From a checkpoint of a small transformer trained on Wikipedia.
Size: 12 heads of 64, MLP 3072 ReLU, vocabulary 8192.
Architecture: LayerNorm before each block, untied embeddings, normalized queries and keys, attention and MLP in parallel.
Each number is 500 + 40 x the weight over the matrix's rms, rounded and kept within 0 to 999. Layers, rows and columns count from 0. Numbers have three digits each.

# layer 3 attention key, 768x768, rms 0.0185, rows 657-703, columns 432-479
546564546478475552549534514487504498443518526528474518479511460553531453599471528508486411557594370449550467489489502551500504478507520491509511
544506525450505539500560523485474498481477497488505597508457564525536587515445445457537511461520482533431429501485492545405512469564502509570498
618555469469492506526464487559563438539508478457491460467517541452439543489533507433500496550538480512525502552515525479510485516496468510472457
544488575466560462519493512527481529463455521508451618564493490565498501485530467466527547552552531529522497470485482564530514521485438500475472
492535539496493533486487478481495439550469470476519550580518449504510516478501393512417475479488506503500461483452534552505495535530503461517483
511493476488511427505487482451418556492528457504476565565492502490468484520502493528479462517544556525558502481583429571488472525449504547511553
476492506545479490463476566400576449467492552417521481562477613484475534501503461458467491452417602498475463557513499495528581518508523506540543
434519563500502392488490499462479510514491544519506460508531524490535518482531462447557493508518500512492545470473485551438499476508635494523501
507486465475551488582533480441440472576473502419491580472494475563571463463429515447525490467514566493613516536388527516475456532513493480534484
531542465455429596464562540490437487464530520461556517608497471510453518505525474559423496512485512456521474516455508546535491481544420508482381
514508392499464563473487491498446395514543517508521467534522505537538575472479503477545524502421559510547481588544461479503525443499449489544433
429500560458464497486464482464484528497488537516515474502519530429461530574473451498513511533449488509558501495522552406495447502465567543538438
480506535500505496476463513504565604505515493489481480452490533522410581499443511515467487535560545468526511511487415522509474471497484527530579
535461436497500554479458542474511444491501474495465542490569522445524531516542488544530440535472520448559395456473445548470492509492437502535474
492557574520498561549521457491499547462521519508539485487447463578502468577484487535492471512466540533506517488468435460588583451472552483498482
475553425514525549475544508516478531530503524507555531470537464448527569560541554464546524451465427531435488521504528545549602517406440503496575
553493460536485504521510515413397532532491517482465451559462486468539547503417565502462529446541434505527562499482532495508593462521532507463610
436500489551559482492465512536495480501470556505461466476494423529494498463533533505513540561515476451514528524486494448526408492513499357504516
566581525496512478473419524485468443582523547560442506545426508480462592547538526477444446595464517470520497499388484433521455523484542467529449
515509492445509399485456557530451549515462432482505534609478423527423453539507498678513522546471391466503600485527519392510497437482455578480489
467497464516492440567480510401517464513477466540546452498524427570562480478539515523493481518466508516517525566561548447492451511482456580548467
551456484479462517469517493431485504514483542467478561520551495434471481543552427528472456452423485526427521573527517544511461490476536522485486
506391542481502478541590510508579485485528465527490541505475538513512533485454444541469513544543517519534483459569512521561532507492546506541480
504437647581508459477500548543499499502487480501441484471480473460480559499463494459450483524442535529515470524510521497524512514532584505487429
483498529481448451506524545509568496522496560518490543469486475397508446490491507524528493527506490486620523475496481507503554510531481482496499
418463490509421375423480488481424531450524448519492508489507426544479535521472459501494489501389456537584495515530471456521540477513467500532460
566428511496578599476514533483478496514529513442521480446453461463543542478505485406489539545541508493493512504452597488467509566407514490530470
502526465436529451578532503550486483458483460563477431500411404425540465498549500571558578573520466517541545529509500517478587519517524578524482
493461465466474552505436498442540499493524557494567453528504580455438519501528543500497475495520507467492561491459459426440470552499484515528493
484557582548494489465486505509488501519495500463502516607529576447484481531495469495472494552518480473574485489431458485569457487462525553458557
513497574488528533522498570467507483483507515463506502517552536549442534459496485442468525484477496461499507497521536457504488497526510563477441
507482488462497383521506492510444522526442507515439489590541463506514498447470505502486524484517402507491475490491496455435571485551527473520442
497530503545525557456468521614501591572537454497568534515515479515483455474426494486459560483501477512518523493564420461498537520504456570511606
523447509521538459464523512489490600449516486511524522475521520442472536525453420507515572548510464526488444570422486524451470527488526560546565
589518412521545564459545489552488485458487466488474470506427431523552520445493461500517471505531451533445486465522470534521499468523441544445474
405541518557451398517501479495529523516468524570523514451576465471527459472514550517561455488546519536394499528469451476474534523504625467513557
502537502515467482519468461519513378482435535499523435527523530458470521468501541529492482499479552542466473457411408472486518481529531478530523
444552442511523497483489519411479511470569502514510508520557461515522547517543532501483484490515466483533616470499474510529531510541437457513511
584486601507444448560541480502419437516450490579515534469438473504478470534487488440507530522503534472512516468528507502585526520504607432516441
471439550522429402516470548429516419487494517503493434463454520504518549459511429497555519526453506575468511469562567506452440480497522439475527
581550493517522590563532437509489391509518487527541502510586447468622506530503543500497467518476485489589467531527532498516521533502409492492442
483472505486553487466529507490540525449493524530484449602535447493513524495505476477518475539490510546535578515532431534482562488457462486501468
484513586525525488513446477545447539508546510506476399472530512480574468464477445572553518449499446471480500565496545539478492554543520539497576
509438448450450604503513530522521531473494471498548511534513515547521430440494482592521543492521464526427515506534491475543467550471443509456541
479531517456515433504550478482457545486421464452511511393484552417520525471499552460481462499471494491576512492464578504485547505493569487437479
528459480499480439483569484518611488513455500488529475514419489542523505438495482540480434474496472507534497479489494530457563511512443447490544
457505528521454484517439479536588493429540515466469488471512468501466540475412520406479444516502522451435461491437485479531435543480512509538549
# layer 3 attention query, 768x768, rms 0.0201, rows 658-703, columns 432-479
601540530494463525437559459513437505496528481464445474483519540496474462496437533481445512477531501481456523500476536446476554480463545524543545
513532512558492506491508535517433523388483441439513477537509484494496479528509476502430471461460596454513468477543507560483452405497477607515501
526497517419478505533507533426487526565497525482545505482531468455481509508451517463547499532417500447525519535481539534516455494559549511480539
533535495524537463509525544503519542457484474534518488477433584499484521514424461478502547504501505482508521517547447553556496486502539521541515
518493508494487539578498468517552461510468482453520528472516493466474487504565553485474469460461499510457565450486512470509499473453443515554493
527476488458469489529516414559481519481502539478567514480539542530503544487443382540522526487467512450456453471499490587498525433469468511494506
485436494558484510540535501488529511495473489485478504453514473494453501487436509424505489562460442435539430498543490494559460504538474507438554
475398516479534462470501534510478502559506500518503456473591500580467462492467490519547516470502469501464505446551501559527513512499475575491486
509557504423475478523495477507524522491495499520519526546444454463539491499457500479566523463525486520420456489510549465478459507463476500442465
433497464472495525488510477488585468521554492459474484490428474521484532509558558507471531506457492583526517481401477492459471516476489547472527
514536504522535514440462467539439472444448508515498488487430497459564491485588500485446522492473490439499498452457456484548501520538511498486535
607496502474545479501507453475468426513441528458531504503546412550541462536563530458500504454504515521522523494415550500468524491528493533529543
492499486532537567491515464470471450511517529507516491521509458484480463538499496476540488506537508531536506483501470508482499454522477584470457
520459494491455483473494471444537472550506514470459436554518511464455505472536561446558500519473595506516488532589429537574537562509529480558487
507472498556534542526484493466541509515484522475482538530473548520466490511507509461510491501507548517525532418493563453483537511509488549453558
466491495501451521497543504478497505487507494530523489529633501517459418493493406492548504507436509511547516547560505550517509463522447521496472
502475467442423454464562456566509523371579487490535493501518525477503546474536498523420397453515490528467480480442541496468541466514520476534497
441462501497518503575482498493501463492522477477491473500548438561494490526481458551522557441535525458479463453489450542590523488523451544455474
451483509510452471444536552487531508566506432564335507550531467529452484481461478529455442538485449554515482517526481497489478530544500539412519
540474505497451508541471512500508456552519478535561519537525543460434521461498472456520482523533475550431521489523411479494547569508517468472491
386513494426513458494561530459497513457501450529479490473459543508586504456516513555444518455497543482495505474575482455465513466446489540495537
560544492550572485505528557507502485515471490453467506537553507448461531515445498504495512471444488459510505467443474571455503564483536489460489
496518497479538521500581464461491498541491482499476593498507542520452482512506501570545437574474461497515522523497454475533486444491488489441484
518535511325571469364457502435533496535488445421650380457528478421519475420625508400506506481422388271530488389621512580476530440420520532435562
536457497559488515466562531454572558464495490516463465502457496497501501471605496598449454487535527535514524485561541520454502483488519491501500
515477501589531553501549438498478475504539486516532404424556497466508459501574510441566457492494489531439441495440437554543497566515490489525469
457479477485442535523507475394417502457481504525504495428519498503440505536491489493480561479530534418454490527559562535540567485510496500529490
480538513512558522490560489557459514532484460439485463542555486412493463447384415438510493431493476511480533486537484488515553466556498535485477
470483531500575487521415514470536443546535493516522451519504453521519473521523381440497471490482529550475499453391500493528485543494515461465441
511496518479444506484454432531579534522465533511479512446513532450467531456477524494459503527487526500476497487470512551546518509523460494524500
472521518513518487532509501455488493548548525491467464515509461505560503479489473508447451448460531478517528487523483476557499493475494519528529
520474514559484476470479487492443540516477540463509475503520460480449569520415518456497521496555495541554444562536560475470466436487500514448504
591487505480514502479607493438491518532463513517531488437511485557538476466494498505505513417454484477472467512439503457473471513536507552490481
534472493497520531546531473454451506486514501475583518500502492557479489524530520524495491472418474462498462564548440524500495548444425416508525
461527499450462492485501505439491534531479479520474456517423498445554486570468487500577516515538616484491495503473474541538501434520462484402561
560472495469443547444468482480467497520533440508454453525438461507564510465484469563521472489508466504480438546546510563573561431497456464510519
504401512476569463546461529531502515515472462534476521458500480512516468501474432533552464434524487558500532533485524497577431484504492574486535
493491497530457518573494536478465541466504544489496449525516525551477467520475563531481484536512553557476519542556477530466502500506483543533464
515500496505553444540527498545494527484453440578483594460532460476485478502506447483462556495502501487480507536469508514451480507570510501476434
520470503542438513488489533476429454455460490503462474501486500493530530536521518474573495560552476400522492447494540476589519445435474526455528
526476484445491498549527488502461472540508467512492476485499546511526496549459468514505443482517498483555536553499545499483532531476458469479464
520504501485535515466509473570490492523527494484510517529519521523521493556544448460519501542555457523601514457525522473422516541485488496554449
516508484463554496509450455465490461483479482496491456554501538535511490508501491534451484537470538490478509540459531567508513509565484414446457
481553520521482506556485522543523509536524535435491509511528415540532443463535444578465448527534484508516528529479552508538476470498506451445498
436508502484456492545460498492416552431497473547497451466497511502479471535614517476466511565442481518500543438488533562513469476550511410459489
527462491462496462511457506486512499529477460507521482527534545498488502488495563603460460503512506480493453490537485452565456483426536486469499
# layer 3 attention value, 768x768, rms 0.0148, rows 640-659, columns 432-479
525557513513565487498542365451490495499491465547571453470460602609545501482500479453560488520516492444513505518505485515525475481510462447577413
505526487481525512544464514460529514448568520470454561536490492571510532447458451478534471514501583517578497496510556508557531537471437472446444
548497507479457550559562573495528490483425442510503520527483584477444518495486520558577477478455462461448500523464440567522454553493520525456488
534503485525439442497471628524374548464456456524439488483527521477499514461487434453398510537470565511548462500457471546529561513500466428472468
437519482522512556491521554434518521558564494524483518487495504457567498464483540572491516478481622534500495420472453496504511464452471530472521
574501527482547520564459598391481473451491501553494477585459503534529549487436542513473522565555517493524492551491330580476533539499539463544550
464431523535490525533478460472426526490490554465573498514492516525511439501478522499509534505501561559508525559463585549502463526468530376481495
515452477486494466498524512447466505512478501521491533518453502504474489545449539500469544485480526493536461405527588560520539508431485481484506
467503538546499476531446431508584511560461434439483432450442483511465524505486478557486547453522455521526523520479425541522526499493521507485493
528537516487621514464506533485505452533492491636505557530444553511493485492520504493452456473541493558463509493602504494494520565457487486475562
504505487464516495515494553441525514482539494462567515460467494533531539502508513526502479542444500573516478534535460560520503499452526499488546
510471526478558517434527543532491526534523456547504492557526545491473499526486501457578507475553516476515524445429566453419534487447535509470486
443527502511526446488492554504522580451547475493472533539530460536600489517470503516490547537564499494429505562499535488538459497497513486505570
451528485470509525501485459443557543535471520465529503538514529487463524491529463526426538491512510536578537528503444505513490518470530505503471
527534474524464497526496478524531526457461466482515564511519497545528469547432415482519505506487468425427501471482574532505452542518526540589532
460515531511563530480469495480517512493510549499501461522586486519447533496478498531563559452489533559452466504512433501480505492560565493470552
485459513507479534452447412527416475582497523550493509448501485521476491486503434463464524497544505533478501417560528501488495488478521471593538
564463502400529499615480462491530513492478435421499493454492479529456535474489499399514509542496491475542446492425609513477514518500558651503487
521534506435528506477507505452541478555532544459494466541500451546471520504428497486505466447516484514545448518561523517548530499462546546514469
525492503514500517503482492494436509499618522552496428472463534491514484515544511453466574459508517426496514494497595494504540435456499503477478
# layer 3 attention output (transposed), 768x768, rms 0.0272, rows 640-658, columns 432-479
447538524513475565483453495496510487485500508571486472562535527454560474440493514543486434531449549514537498519533522520449585480469490446539461
499530531477468529505530455486495409482518517530541446529490480555508595478542488489525498458481495426531506543464516496531525453504473448482515
474467541486425494487425479496548510521476566471454391505528492495551537549549578441476553488471466487458508494524547426503504518488520487499523
505445519430567452506587499486486496452489511462531434505538508519495473526478546473440498528517476536510491555485486540519453534485575518560512
552402502404544479529508497480467488514439473527463519501466452525513465534496477523575431524504519517416497461495510534494476454479456488527513
501531477450480494489458505504531507464523493487469517588532457462495510527491428487465563486466463478502551582509508467490464477532537474497588
542478503449494455443491508539525454540458531544507559517475450520464500533487460545489476480478439503496448504484474509496551547531450489527465
494525505532474517531462564490537436460510549484463513513494450563483486488483519486464492457515422450583488507516427498532468474546513500521483
502559552566489551526522481488496505508515517488538480501513482493541481486507487550558459455473520528479490535495496532428502591499501466506507
485391525438421513478498500461471509518495545496476514482551451519559493431508479505451491498551485499489412534500437459499469532542491488516467
456545494562540485473519497484461545484423516445502494580491545503554489466482501517445527486558485505551520525489492602467430552522488438549533
474411490514499526541450487472496548493522561520547513482516518514558515538488509442483544467544520466429555486525479510529556494538529430513513
517463463389482502475514507544505487454496459510547506514525480466461432508479518535540580516495538447435535493491478507541491522550438426444530
488485477470499485469481463490445511486511496570521500518509582521558450483497477487478503542519396481501470553449533501533477459520515478467528
487504520515482498370477548494607504477506518494538540537513384491488536465510556410457487532467550522540583464483486465508514474558523524488453
455512527502478520503520461504468554407519472491473503525485482498534486505491540508582523556534427560453529586561509578472513505523510512503553
495488528428519531539558550557543508478497476523499562488523421506440478477431488524496587530524467559534538493570524502533453463495474529461466
509499539543495493573542543524498445476424506495519574640518463486476574420460466491503441530511443532514476513511511536510484481572530532516487
479483489572522529559474453478505465471506557504402498440486580531466571454405468506562556528415527558451472495557523500450590445424503521482499